From a checkpoint of a small transformer trained on Wikipedia.
Size: 19 layers, width 96, 3 heads of 32, MLP 256 squared leaky ReLU, vocabulary 8192, 3.17M parameters.
Architecture: RMSNorm before each block, rotary positions, no biases in attention or MLP, untied embeddings, normalized queries and keys, some layers without attention, local attention windows, value residuals, short convolutions, an embedding shortcut, norms scaled by depth, capped logits.
Training: 153M tokens, 8423 steps.
Each number is 200 + 40 x the weight over its row's rms, rounded and kept within 0 to 999. Layers, rows and columns count from 0. The size before them is the row's rms in percent of the matrix's.

# layer 5 MLP up, 256x96, rms 0.128, rows 101-173, columns 0-95
095,195,176,200,233,189,112,216,156,140,109,202,253,152,185,211,128,154,241,208,147,235,245,210,219,210,200,213,248,125,260,161,181,150,198,224,258,201,259,199,179,234,182,220,225,239,122,133,229,164,224,204,273,226,169,189,140,284,207,187,183,181,203,194,198,188,191,209,180,261,234,205,255,260,138,283,214,254,235,143,233,189,167,206,201,217,228,182,234,188,193,145,238,170,124,239,218
097,147,209,205,185,197,295,262,256,125,205,167,161,193,236,227,216,130,184,197,207,160,205,244,233,164,198,190,177,230,208,226,220,153,152,226,208,199,147,191,68,205,195,298,210,208,167,151,197,168,178,217,238,138,180,192,193,260,185,215,221,169,228,226,196,173,227,188,161,268,129,223,173,221,189,233,208,277,256,152,185,184,154,214,235,174,167,170,192,275,93,201,180,210,271,191,205
091,167,168,219,231,234,177,250,155,226,228,177,207,223,173,200,225,153,165,187,196,257,194,247,189,193,141,248,179,316,230,202,195,257,198,212,172,170,189,160,176,204,176,191,166,221,125,268,110,197,263,106,153,218,277,250,275,134,230,176,210,195,164,196,224,161,169,194,197,135,157,234,181,107,182,179,233,209,140,212,142,257,162,200,190,187,226,220,254,230,211,234,164,200,188,142,169
102,198,173,169,144,152,232,180,313,187,248,237,256,213,202,254,173,243,211,187,219,265,259,210,269,194,221,207,220,168,192,179,241,160,201,254,265,167,222,236,206,256,197,158,188,228,232,175,71,174,182,249,221,153,237,146,163,200,213,197,190,176,206,166,184,133,221,251,132,189,220,126,137,182,117,211,212,210,233,243,225,249,181,172,209,206,262,162,203,193,248,201,154,235,134,206,179
099,155,229,217,256,179,221,182,198,242,226,176,191,185,231,202,190,209,188,142,197,165,155,119,217,244,155,257,212,151,173,174,222,145,202,189,220,129,249,164,177,174,200,166,213,209,192,261,220,166,181,214,195,216,162,157,118,158,189,193,114,258,216,234,200,167,220,164,158,222,238,169,271,225,140,179,200,133,301,206,223,203,152,223,198,221,247,150,228,193,143,145,160,310,107,222,177
103,151,233,171,151,130,212,157,221,214,199,230,165,225,263,129,192,234,97,297,180,224,188,229,223,237,160,253,181,165,178,227,205,197,235,107,225,177,213,116,138,174,155,299,176,211,226,251,181,216,232,206,205,207,193,227,230,240,261,216,229,205,136,182,194,212,266,208,100,171,169,217,198,196,221,219,171,195,210,239,208,238,187,147,155,188,130,191,220,255,210,244,214,177,159,248,186
097,178,165,198,239,194,221,144,221,206,242,173,153,193,248,256,220,143,242,171,188,172,191,170,236,159,220,226,283,182,162,180,186,183,267,125,181,151,206,172,172,185,200,260,176,227,222,170,269,146,188,205,218,101,186,161,249,265,280,237,87,130,216,195,217,177,149,177,247,163,154,243,231,215,234,176,208,137,233,130,159,180,213,228,164,142,169,229,167,166,204,192,222,246,205,225,243
099,286,194,175,206,196,209,252,214,177,229,212,198,176,309,215,290,185,204,232,174,232,211,274,167,183,199,256,203,206,207,160,201,139,210,315,195,208,112,195,251,204,265,175,247,155,186,178,194,207,256,176,177,228,197,265,178,220,187,220,214,194,175,223,111,290,155,183,234,159,166,180,112,183,189,185,193,229,184,187,267,144,174,238,231,184,181,200,223,225,258,217,252,172,158,156,217
113,209,220,212,176,181,208,214,195,219,119,190,158,299,196,235,255,229,230,203,148,161,222,150,186,239,213,201,183,220,131,176,172,197,251,310,194,239,228,223,181,171,247,211,226,230,227,119,208,239,155,195,166,194,179,160,226,191,205,255,141,132,198,207,208,181,242,91,286,181,160,212,221,160,249,150,162,251,245,176,195,200,239,274,262,209,157,191,228,175,231,244,271,235,229,212,235
105,161,160,225,159,208,150,254,214,220,181,270,221,179,208,268,119,173,202,224,238,181,178,227,209,227,236,223,195,257,201,204,189,178,157,272,224,127,288,174,224,144,205,193,186,179,211,219,212,177,216,206,180,272,138,135,142,237,264,169,226,212,150,246,193,216,261,144,181,237,161,172,231,191,124,228,239,267,160,145,242,191,140,149,173,205,180,105,236,179,163,161,202,157,165,151,207
106,207,235,228,173,242,265,164,197,256,142,173,287,228,165,200,237,245,164,205,299,177,115,199,187,187,250,147,209,196,152,178,189,215,189,222,230,249,162,190,289,199,195,229,187,220,203,175,230,200,261,245,221,197,251,192,187,165,112,196,202,184,125,179,257,228,182,277,207,177,228,219,174,197,206,143,241,180,115,168,265,224,223,207,274,262,256,175,240,136,194,207,212,184,185,144,201
101,250,235,112,141,169,215,218,228,223,153,217,237,253,213,185,249,281,203,151,207,135,223,118,226,173,198,126,224,243,191,189,165,243,180,146,166,192,165,255,193,218,149,221,150,216,177,125,227,236,139,262,210,183,201,134,168,166,186,175,178,176,146,256,161,203,204,242,165,225,284,160,181,141,218,197,245,208,195,187,215,110,290,165,179,241,196,156,219,236,174,182,176,172,186,163,196
103,192,243,168,209,225,132,168,228,196,225,249,230,166,222,175,302,206,237,130,164,267,183,156,235,253,195,145,143,139,203,216,205,239,186,221,180,207,177,228,265,106,207,141,178,177,130,111,210,192,190,163,177,223,254,159,167,245,202,237,233,225,179,155,203,189,186,173,221,222,173,193,137,202,179,196,207,152,205,256,168,183,287,255,127,214,174,190,137,255,181,234,217,191,119,215,236
102,131,221,157,181,198,228,182,144,226,199,218,152,194,62,249,244,203,248,238,236,244,160,162,169,200,177,115,148,177,195,191,194,157,202,191,138,192,202,193,157,156,124,268,201,184,162,186,133,159,241,186,260,154,287,189,200,203,163,166,259,231,216,183,166,251,148,194,175,221,275,233,180,191,207,201,236,120,190,200,205,253,153,152,222,260,162,231,174,256,194,205,237,191,213,203,181
095,117,208,242,189,230,164,211,178,201,196,203,185,203,236,215,133,162,222,172,141,102,170,275,221,246,159,245,238,161,225,172,271,263,183,176,163,211,218,206,226,120,198,303,171,240,166,233,220,160,140,155,152,243,151,188,183,131,249,175,241,202,211,199,227,234,181,233,249,195,172,149,304,127,206,195,197,237,206,154,251,208,240,218,162,210,186,222,211,247,206,176,165,174,188,196,139
106,198,244,126,122,168,219,236,203,195,184,203,212,291,298,208,194,244,219,238,221,195,220,178,203,118,230,235,191,178,215,221,243,188,212,209,191,129,157,242,220,185,229,213,171,245,124,179,272,197,138,152,224,206,234,226,233,230,159,256,133,131,252,224,175,184,120,191,251,131,222,177,215,242,242,181,225,200,109,147,192,228,242,210,235,189,235,275,164,242,191,152,188,218,191,169,198
096,200,220,226,182,176,151,218,278,219,128,225,163,166,219,218,137,221,209,200,246,215,274,235,189,157,213,220,182,119,210,227,149,123,263,177,181,236,214,209,170,121,176,205,308,198,152,295,213,184,197,154,173,198,193,199,189,218,224,259,223,119,203,212,135,258,202,201,148,217,223,199,186,193,159,261,164,268,203,212,163,229,158,234,164,178,203,232,199,229,233,154,121,169,125,191,172
096,225,165,204,212,248,167,259,175,226,147,228,132,219,214,168,313,243,230,267,279,187,198,147,296,223,194,177,186,203,192,220,161,153,178,218,223,146,219,241,169,172,223,191,200,188,183,209,177,270,234,143,181,172,194,168,241,239,276,233,165,180,173,242,123,319,212,196,176,214,226,209,268,222,147,199,202,228,167,210,196,201,179,210,226,212,201,222,218,224,294,274,258,182,172,201,232
093,223,248,227,258,201,215,141,232,220,230,231,205,249,194,219,229,233,153,255,149,290,148,217,203,213,266,73,201,216,172,199,207,228,190,195,220,173,127,222,134,200,199,234,228,152,219,234,197,209,227,242,147,161,170,249,176,213,178,247,169,228,144,159,217,188,293,200,180,133,252,214,198,211,232,148,162,138,180,204,218,225,205,149,100,111,179,234,166,217,208,159,244,212,177,184,175
108,159,200,157,272,214,230,147,181,192,212,161,203,206,187,163,260,288,150,154,203,195,225,272,219,231,174,158,173,161,175,260,199,247,158,272,131,233,258,200,178,198,272,243,232,205,235,178,196,200,159,217,284,110,184,248,222,248,155,177,209,197,151,165,188,220,227,234,151,238,198,244,230,138,205,187,249,148,286,200,268,197,190,230,228,267,243,186,216,217,143,213,213,200,243,174,253
095,261,259,231,231,245,184,228,170,236,224,167,198,189,232,189,188,230,241,206,202,209,192,182,214,199,197,166,197,239,153,185,242,283,146,194,195,243,239,217,264,188,205,158,230,217,183,164,158,147,213,145,218,256,231,246,233,225,214,132,154,204,274,194,244,239,212,215,283,180,136,221,320,170,86,149,178,239,210,166,196,159,161,226,250,141,240,216,170,283,147,230,176,176,187,203,175
094,197,252,173,197,179,191,271,268,124,208,86,230,211,215,199,209,211,261,181,187,229,186,191,187,231,228,284,194,168,259,204,216,205,236,258,178,184,134,276,185,229,239,190,224,246,216,144,157,174,205,196,220,192,206,152,187,245,211,186,168,149,112,218,192,233,167,249,182,215,179,174,177,214,272,165,189,242,162,180,279,112,178,197,171,188,191,159,200,206,138,230,216,192,317,209,253
098,191,193,198,284,273,176,233,217,190,230,191,223,242,175,224,169,132,249,296,265,236,217,179,200,182,249,166,164,117,189,244,144,156,236,161,169,207,209,201,176,223,108,264,211,170,236,185,263,263,210,217,171,240,169,222,156,253,214,221,153,142,231,157,135,161,181,168,165,246,225,162,238,218,185,222,192,131,197,169,138,231,189,178,189,197,188,232,207,230,200,199,152,162,223,111,130
101,213,288,282,131,216,226,147,238,248,238,214,179,234,188,182,239,191,230,194,251,250,255,210,193,200,279,174,172,191,152,166,187,176,252,220,163,116,246,177,154,190,189,238,195,183,164,156,191,259,168,201,226,225,206,276,245,224,229,188,211,176,205,189,204,177,140,191,269,242,171,170,303,198,238,180,178,224,218,263,160,228,121,241,192,273,179,167,255,251,248,194,161,243,163,157,223
103,273,151,233,211,250,159,187,104,193,236,197,237,173,163,174,189,205,192,153,166,234,248,173,204,193,161,185,336,245,181,174,177,231,143,197,201,226,205,233,226,179,237,213,237,206,212,141,165,191,194,152,197,135,277,222,223,255,244,170,150,207,176,180,120,215,242,177,207,214,136,195,224,108,228,261,205,153,256,209,199,221,154,130,216,212,243,209,197,167,228,251,184,265,177,159,152
098,171,128,256,169,201,260,257,210,262,226,191,173,144,249,210,166,180,153,222,210,142,151,222,103,264,198,187,171,220,261,158,229,153,143,253,164,225,204,189,227,265,224,235,196,227,161,205,216,227,275,182,192,222,233,219,226,251,216,202,140,230,200,209,142,204,200,219,111,216,220,152,180,186,205,138,145,140,192,245,161,233,198,207,162,148,174,185,171,175,283,163,222,265,203,246,125
104,159,221,222,127,225,139,264,252,177,247,272,143,271,170,237,245,229,150,225,203,177,243,222,189,162,234,230,234,282,155,211,140,232,193,264,175,142,216,256,232,198,178,237,194,266,214,134,272,188,213,167,261,154,171,208,210,213,212,155,187,163,283,220,211,156,213,157,203,217,223,160,224,170,198,225,241,127,230,206,223,271,194,242,249,180,241,160,253,216,147,185,234,152,208,180,232
097,238,120,216,251,242,238,193,232,188,236,174,238,136,223,190,183,153,234,206,227,181,149,252,203,194,204,177,221,167,151,134,198,237,115,238,184,198,213,155,187,273,167,224,56,254,227,223,174,213,127,139,242,210,246,175,145,187,195,251,159,235,193,174,240,165,205,225,193,198,238,157,202,172,192,76,226,215,217,251,198,144,235,236,214,212,176,164,194,192,234,227,206,267,219,182,235
096,125,182,207,203,227,177,260,214,291,181,210,234,269,240,220,207,233,144,260,178,204,227,220,188,211,203,219,216,306,172,279,177,177,157,249,197,222,175,142,158,241,199,326,215,168,224,143,242,205,184,226,189,185,252,146,251,233,206,220,178,125,193,236,160,212,184,206,169,118,247,155,196,188,183,239,115,161,174,170,240,240,233,225,186,245,191,158,176,252,200,191,174,173,158,170,203
098,126,244,279,235,171,231,188,244,217,230,227,238,155,169,204,175,200,153,159,128,204,246,201,152,249,227,160,162,245,176,147,263,186,208,227,234,142,195,192,203,147,137,238,220,249,221,294,156,175,228,192,104,130,200,228,187,190,193,152,158,171,215,170,178,194,168,160,229,158,242,211,221,207,174,255,202,89,208,187,159,158,148,237,207,171,170,177,280,163,255,209,179,248,204,191,196
087,203,244,191,197,227,173,236,210,159,185,189,183,194,262,170,119,240,189,186,274,163,199,212,225,244,171,171,128,215,240,162,197,161,185,184,202,250,248,204,146,189,140,192,231,197,309,210,248,119,213,216,248,140,244,172,232,245,153,126,221,225,217,167,227,237,227,258,198,167,201,270,248,166,225,196,187,146,272,242,141,125,206,165,222,254,209,208,247,183,210,223,194,147,130,212,269
100,158,181,170,143,214,173,203,254,201,202,261,192,146,223,138,170,216,220,222,235,222,178,255,202,189,137,241,204,193,162,186,267,268,237,233,141,214,167,200,181,203,181,160,190,212,218,250,216,173,233,191,223,214,250,259,178,221,176,211,187,214,174,267,247,105,260,194,205,237,129,313,166,178,205,222,104,177,173,214,169,219,216,185,244,199,213,197,190,263,202,182,228,141,264,304,272
095,174,209,231,181,252,237,215,172,214,242,207,216,184,192,134,226,94,190,152,224,214,186,215,235,206,239,261,233,172,129,146,185,181,205,202,156,163,214,144,149,231,171,233,176,219,274,187,241,209,230,210,212,124,197,238,180,219,271,176,292,244,115,200,228,217,183,132,148,191,248,211,170,240,218,154,214,151,255,258,241,220,200,126,238,145,234,166,267,238,155,187,155,219,189,199,268
102,85,188,312,193,195,166,172,171,162,147,171,177,210,218,138,232,217,249,208,193,194,96,174,148,234,213,198,200,235,181,243,170,224,235,206,83,236,176,202,203,177,172,232,208,251,181,205,216,230,161,241,177,221,170,125,203,201,179,192,160,155,248,134,166,201,249,260,166,203,251,266,158,182,189,175,247,201,181,171,185,169,145,262,184,177,190,227,171,134,235,231,254,161,223,220,155
106,204,228,263,189,198,220,229,232,192,210,219,256,254,152,197,264,143,242,166,167,199,259,199,144,218,176,213,186,137,133,203,208,192,237,263,186,170,222,189,145,197,207,242,212,175,274,209,210,149,208,188,202,300,73,202,174,125,208,214,222,191,175,172,286,170,169,219,139,141,183,219,193,183,222,243,263,263,192,260,147,180,181,241,218,153,200,176,222,202,183,157,255,197,178,289,208
105,174,191,139,246,247,201,230,174,241,225,237,197,132,194,113,208,257,164,214,198,134,184,202,236,233,198,170,174,183,147,201,168,231,219,186,236,200,66,218,201,168,212,240,237,208,317,180,179,143,220,169,240,190,167,203,173,192,236,187,172,258,185,181,173,142,160,172,152,213,156,166,153,266,245,179,155,201,220,211,151,198,274,228,205,168,157,225,162,250,226,236,158,127,232,187,125
103,173,185,199,183,170,170,240,223,164,202,143,203,203,176,213,212,147,164,218,192,218,188,235,194,150,237,119,177,226,217,215,221,149,201,210,299,118,200,210,117,284,207,283,136,195,217,183,162,162,231,224,146,199,219,211,223,176,187,281,165,230,205,210,277,210,229,210,270,195,115,159,186,221,213,120,246,205,224,201,201,200,178,211,224,232,152,241,295,221,236,235,276,231,148,248,222
105,58,216,180,204,213,175,194,168,244,113,186,249,185,222,236,245,258,154,218,171,222,261,215,185,237,195,195,207,234,211,225,156,246,186,180,154,244,183,176,229,203,153,210,224,141,237,185,169,275,280,210,186,230,200,183,232,185,241,232,215,155,192,172,80,184,269,220,229,235,248,254,232,158,196,144,191,217,173,171,199,133,183,178,198,225,208,230,223,204,109,159,179,144,182,152,161
100,184,150,139,237,125,150,154,216,223,167,190,187,296,222,165,148,235,157,250,232,246,193,209,302,178,216,231,177,204,165,192,170,205,281,220,170,180,219,206,148,181,246,122,238,169,203,274,210,175,249,197,161,223,209,196,223,231,154,266,148,187,156,147,171,213,167,183,123,289,151,205,196,213,201,160,236,227,209,198,126,189,237,173,263,191,242,249,261,180,206,139,191,176,199,192,216
094,134,231,159,190,185,219,285,200,118,236,189,196,162,184,138,131,203,277,201,248,175,167,166,267,222,173,219,190,225,270,218,201,213,201,128,171,165,216,142,297,188,177,224,228,136,195,202,211,210,196,209,155,215,162,170,230,247,299,240,237,239,186,162,160,218,242,178,174,167,250,180,139,182,221,199,196,146,244,249,204,233,129,205,249,198,235,177,202,217,218,104,237,230,209,194,256
108,130,152,139,260,168,161,218,246,253,241,225,125,199,208,179,195,169,229,179,246,165,239,165,171,212,192,122,189,184,234,170,139,197,200,205,251,190,153,211,234,212,232,219,216,164,219,203,261,204,232,156,153,213,150,209,209,153,206,267,61,167,250,157,187,227,183,179,163,165,217,198,265,203,238,247,277,227,252,191,192,189,154,151,173,215,215,270,171,235,209,178,295,249,239,213,207
095,194,260,186,196,230,200,218,139,172,152,152,219,129,227,180,207,159,306,189,181,275,224,187,237,187,115,200,172,169,224,229,206,221,165,269,130,243,206,179,223,192,150,197,177,156,176,222,213,213,169,235,226,194,197,161,129,203,158,220,167,246,137,170,247,229,184,198,273,210,129,223,152,215,236,238,257,225,248,315,226,188,250,180,230,144,254,195,212,221,154,234,269,190,204,171,242
106,141,220,127,227,247,252,160,191,161,236,123,239,218,167,208,194,221,256,176,215,224,183,265,269,212,163,146,184,178,185,142,200,245,196,229,211,194,213,210,220,262,144,257,175,175,166,189,196,201,146,285,268,167,182,253,207,226,210,97,232,162,185,107,136,179,226,222,228,213,160,261,242,235,129,217,185,127,210,165,209,213,197,188,243,187,235,205,143,213,224,153,186,132,235,182,215
106,147,154,174,263,183,183,237,152,215,186,150,154,175,171,263,190,249,232,214,238,200,277,169,143,194,161,210,162,179,196,223,304,207,193,190,198,185,170,294,200,193,152,267,234,205,212,191,246,245,229,179,134,102,233,203,185,222,247,172,171,167,220,179,199,213,162,201,183,289,248,276,157,174,215,160,143,142,152,183,201,200,191,240,247,225,215,193,167,247,161,194,154,117,210,259,184
099,238,220,218,248,172,209,240,223,200,175,228,170,198,195,160,266,70,179,209,189,212,166,204,213,188,185,171,178,214,213,222,224,274,242,181,200,260,194,181,172,161,204,86,240,188,219,199,191,129,196,208,251,227,241,268,171,135,156,243,159,153,246,230,212,182,234,269,160,184,265,210,220,144,180,185,203,229,202,150,179,201,180,176,215,259,166,266,257,188,129,240,231,195,226,231,312
108,198,239,213,251,166,218,200,152,196,188,191,197,265,194,241,216,239,183,218,213,283,153,243,226,126,206,181,254,142,242,143,209,194,155,195,247,271,201,173,213,214,238,267,217,244,154,177,201,165,149,150,254,121,207,250,248,268,273,187,181,232,277,199,230,92,221,134,207,157,171,170,171,241,259,246,225,183,233,183,225,195,251,166,253,205,179,236,244,201,202,131,175,203,210,232,199
097,233,278,243,204,208,193,189,194,232,175,261,217,195,160,133,144,177,154,208,256,309,244,202,170,198,271,210,189,280,281,223,152,265,150,216,195,217,141,165,134,213,239,104,220,187,199,218,243,210,177,177,232,244,132,227,187,227,127,240,261,219,211,212,218,189,230,189,187,234,241,205,206,187,227,180,173,244,215,248,134,176,232,206,226,177,121,177,205,270,193,212,198,230,230,163,253
095,248,273,281,158,247,206,148,197,234,216,234,136,267,215,213,199,166,181,240,199,265,192,208,282,247,217,139,242,205,225,235,244,205,228,190,214,170,206,197,262,222,155,157,217,93,145,160,251,215,215,216,197,144,211,174,245,141,218,145,168,221,266,217,212,211,254,154,221,240,225,180,229,182,207,185,151,219,210,265,178,203,230,186,223,177,252,246,157,101,192,263,181,190,195,262,245
101,221,194,156,222,149,149,164,203,207,153,226,217,106,179,163,270,212,224,176,185,217,231,265,207,175,203,245,154,184,209,244,201,142,193,200,110,229,239,132,202,160,195,206,155,172,229,242,168,150,246,260,172,227,180,202,191,184,186,257,233,135,179,218,135,208,257,163,206,202,140,128,165,102,229,167,207,183,206,178,181,122,178,148,187,156,202,176,179,263,166,297,188,230,141,169,225
114,150,267,127,230,187,144,186,210,131,222,205,220,203,164,237,191,262,136,192,224,245,246,206,129,213,160,214,158,243,220,154,246,192,233,139,127,159,185,136,234,119,190,180,223,201,141,187,221,254,205,208,142,247,187,154,197,173,160,208,211,201,179,173,183,217,185,213,284,214,132,184,159,173,209,188,245,206,244,252,219,125,203,246,228,233,165,207,103,205,151,198,112,199,173,185,154
104,210,204,235,141,245,247,200,238,194,183,276,167,190,182,205,175,149,168,205,216,155,219,230,145,183,205,223,173,122,191,179,137,258,159,208,256,280,223,260,226,213,185,194,371,198,195,184,150,229,206,178,191,168,166,193,252,190,226,196,239,171,133,165,165,171,179,275,164,221,230,193,199,148,175,210,260,158,195,110,163,175,254,181,201,142,186,203,232,177,240,174,179,246,240,171,188
101,220,198,204,243,172,145,208,216,264,227,169,153,235,138,129,166,238,138,258,244,209,219,183,260,198,195,203,272,191,165,228,226,153,162,247,179,228,183,235,192,242,232,163,233,145,198,242,184,243,142,178,196,147,275,207,198,197,174,168,193,222,131,158,220,173,288,196,154,218,250,241,237,118,178,295,169,176,178,172,228,133,205,222,192,222,177,157,204,215,291,247,164,141,188,199,149
102,250,164,252,241,195,200,135,228,141,234,185,251,151,179,233,230,149,231,272,226,118,182,172,244,157,219,148,202,150,198,197,236,215,208,272,148,192,271,244,200,207,199,195,163,195,183,195,165,174,200,166,164,299,195,240,263,160,170,173,187,278,229,101,270,162,247,212,197,192,161,113,175,190,237,172,226,189,256,201,192,225,134,227,210,219,154,197,181,218,193,223,263,174,148,185,166
100,189,172,300,265,191,217,163,213,212,252,267,169,202,91,263,202,166,201,188,217,163,197,157,247,177,179,214,139,213,236,200,178,190,204,151,170,128,256,192,181,193,201,229,247,225,230,141,152,242,185,127,274,236,208,173,147,222,246,219,148,190,189,197,247,192,187,148,176,209,187,291,198,224,143,117,182,120,216,140,174,208,236,247,260,140,217,209,215,192,224,217,211,255,181,221,208
099,179,107,182,175,192,261,236,185,196,215,188,248,195,262,221,132,213,179,161,235,182,176,172,177,267,206,160,134,194,196,171,215,172,187,178,194,210,218,269,269,239,230,182,260,243,161,214,103,232,188,214,194,204,193,230,269,178,207,168,173,166,241,234,256,145,193,176,180,111,193,204,168,198,162,212,161,101,238,217,223,253,135,157,231,254,125,128,173,244,143,178,214,189,234,198,149
092,132,183,240,252,242,211,244,189,219,224,74,169,177,181,217,204,177,293,189,144,256,230,130,140,148,137,214,195,192,173,178,219,198,152,192,240,187,241,252,215,183,158,208,156,199,180,251,163,208,259,267,257,200,214,208,129,226,275,151,215,129,235,211,145,223,238,198,244,231,201,201,165,160,256,202,241,154,188,179,205,191,171,168,210,229,179,164,216,193,181,280,241,212,285,202,204
117,185,229,214,206,251,155,221,218,138,149,196,174,134,184,180,266,165,150,203,277,178,127,206,191,244,201,184,198,197,196,142,145,219,215,187,237,214,255,233,176,267,128,240,241,247,155,170,156,241,171,218,214,200,263,135,268,215,161,221,201,157,185,149,201,204,174,158,154,157,167,189,228,173,206,193,209,202,81,220,158,175,200,201,138,245,222,159,161,143,292,173,184,274,200,207,154
100,237,216,203,209,191,197,260,230,145,167,244,161,206,146,149,170,151,196,239,158,161,216,177,238,136,195,178,153,162,203,145,167,164,211,168,127,205,195,232,230,225,217,198,291,271,126,188,167,237,171,119,212,152,188,227,153,198,268,241,225,163,152,208,186,234,201,246,209,276,202,190,221,90,164,184,198,196,280,180,226,191,151,113,222,212,173,246,264,189,225,194,212,217,149,259,213
091,197,234,182,225,146,225,145,230,182,142,232,221,137,221,240,218,223,235,198,280,174,150,242,203,185,164,188,189,178,134,251,235,237,255,196,226,161,272,190,210,185,246,191,208,161,170,267,193,143,205,143,231,209,206,165,184,247,160,295,214,239,235,191,170,137,252,194,183,307,255,191,266,181,144,261,212,196,190,210,160,175,226,166,244,228,157,155,181,245,152,168,109,195,189,155,234
101,237,181,157,187,187,192,284,148,168,258,226,139,219,246,200,226,219,229,207,212,210,309,163,185,160,196,177,175,197,168,176,174,322,198,166,181,216,215,239,206,194,188,245,209,215,112,235,197,242,169,205,190,202,192,128,245,176,95,206,216,146,241,174,175,266,139,234,222,196,163,198,226,123,218,243,147,224,130,213,235,209,201,224,213,226,271,127,253,183,141,156,201,196,197,215,202
084,117,219,139,178,195,280,99,157,238,213,184,253,256,251,151,231,220,173,173,267,205,147,206,202,183,266,151,164,264,230,195,240,223,230,229,185,208,215,166,216,188,148,285,211,126,218,160,193,194,215,232,190,186,114,184,228,237,187,209,188,157,146,246,220,204,236,246,216,185,233,202,176,247,166,192,231,190,315,221,212,255,198,173,223,191,252,170,248,233,131,161,214,217,228,244,213
100,151,223,231,167,128,267,189,181,286,215,211,180,223,244,186,322,204,226,273,180,179,196,235,157,274,205,180,239,241,209,172,218,270,203,165,165,269,139,153,191,177,169,257,188,170,202,251,210,265,218,157,207,238,142,199,173,191,167,208,243,219,162,232,194,177,238,221,158,263,133,206,200,118,220,164,103,179,198,207,205,116,230,190,192,169,174,186,186,233,198,235,189,198,261,197,177
103,204,143,153,134,218,205,195,119,198,154,188,175,172,231,242,209,202,172,160,290,227,215,192,208,213,199,206,203,215,166,190,150,186,151,166,213,246,206,216,201,186,196,265,205,246,118,199,117,179,188,229,200,202,257,146,88,229,277,263,188,226,177,180,247,126,184,208,245,287,193,231,182,260,190,171,195,130,226,225,260,211,228,241,283,213,168,219,234,222,199,146,156,151,245,183,197
100,224,141,153,194,232,215,155,209,206,126,199,234,209,232,233,216,249,241,213,179,287,174,221,345,215,161,184,188,189,202,175,215,121,221,214,238,240,227,193,183,143,198,243,262,191,227,187,234,231,230,240,222,217,169,153,191,186,222,261,165,269,211,202,135,195,172,218,221,184,191,164,233,181,230,143,238,159,301,210,176,184,132,266,214,153,176,291,244,239,236,176,184,210,144,172,193
105,148,164,156,164,139,166,166,138,188,186,241,238,140,271,254,228,197,218,194,176,151,111,194,199,187,201,176,137,211,215,165,283,245,250,190,220,251,253,200,153,194,205,190,180,156,237,159,227,203,229,211,209,208,143,154,205,222,107,184,176,187,202,165,58,152,228,216,188,230,253,184,177,185,213,210,209,243,202,226,222,160,232,147,191,243,141,210,242,216,163,140,282,219,174,207,241
102,272,221,180,195,199,188,268,148,179,135,270,218,133,217,180,161,245,277,179,208,259,254,224,192,141,268,197,278,238,210,240,217,122,175,223,219,223,177,223,228,196,242,175,237,248,104,258,211,257,214,162,198,160,200,235,217,251,235,202,219,239,190,165,237,125,109,242,228,178,149,195,234,197,256,205,177,241,164,228,229,256,184,198,224,199,221,196,238,202,233,204,237,159,237,242,146
090,199,213,245,230,221,175,194,253,302,124,233,223,191,174,218,213,235,174,209,137,263,257,253,238,176,188,186,143,247,175,150,263,187,229,202,207,151,249,135,191,214,199,185,163,274,170,175,214,209,197,196,138,220,214,258,179,156,185,233,209,228,103,247,240,176,224,198,179,226,283,254,216,182,202,156,163,140,151,184,147,181,151,197,150,226,179,211,228,274,245,193,134,183,285,203,208
106,224,182,209,175,230,255,230,205,169,274,168,189,85,215,226,134,215,158,181,223,262,290,174,126,258,246,248,199,149,270,204,216,176,219,241,211,211,202,179,228,207,147,178,275,178,167,184,192,190,212,159,181,277,170,252,217,336,231,223,201,114,221,199,190,231,229,172,163,220,226,152,172,170,254,215,211,192,176,172,229,237,201,241,185,234,225,229,179,196,258,191,177,197,177,151,155
094,224,226,179,237,174,203,222,210,220,191,266,200,207,232,271,228,248,216,187,279,169,150,175,90,176,209,206,245,155,183,196,222,196,211,206,181,203,132,213,223,182,192,193,242,143,260,168,160,194,139,209,207,141,184,199,180,84,219,140,255,204,187,200,212,277,215,202,143,254,241,250,251,153,230,249,118,191,255,213,263,230,168,177,218,250,263,218,174,267,222,258,250,190,189,222,192
094,221,252,265,255,202,142,205,216,200,212,123,147,145,174,215,210,259,185,153,199,203,206,133,247,197,150,248,78,238,268,191,229,157,204,251,181,149,173,215,258,201,230,210,168,193,151,217,204,182,145,233,163,290,148,226,232,175,232,275,170,219,213,197,234,199,203,257,224,144,248,155,210,178,240,197,195,161,250,276,269,205,231,234,186,216,195,157,207,224,254,193,221,158,141,206,173
111,253,206,183,171,129,173,197,163,181,154,92,268,232,187,251,227,191,220,193,186,241,225,189,200,150,201,197,228,221,194,161,175,177,209,226,126,177,178,183,161,133,169,192,157,227,154,149,164,192,170,218,191,180,219,243,187,231,143,219,118,129,156,246,157,193,230,200,146,208,249,137,242,204,188,255,230,204,265,191,209,206,99,194,189,291,169,185,240,201,182,221,165,245,299,135,202
105,182,129,227,206,215,180,162,164,161,186,209,200,199,190,273,204,199,161,218,226,224,213,209,240,158,210,244,246,243,166,191,240,234,197,197,197,248,118,224,202,240,193,176,181,204,213,262,208,190,178,277,218,223,241,238,204,216,197,160,138,206,141,133,251,232,224,210,218,106,195,213,277,256,256,208,227,133,212,100,144,176,165,160,156,176,247,141,262,251,161,266,209,177,137,138,254
099,160,154,203,197,206,238,199,158,203,208,159,282,191,223,157,196,246,167,236,333,227,200,264,294,256,138,189,185,247,186,214,283,165,213,210,276,216,231,137,118,169,171,188,214,207,265,230,156,179,175,192,134,213,168,187,229,247,188,186,160,210,250,231,218,151,152,192,194,164,172,206,277,226,179,202,101,171,255,200,181,246,215,203,180,207,210,201,181,208,187,202,142,255,187,171,198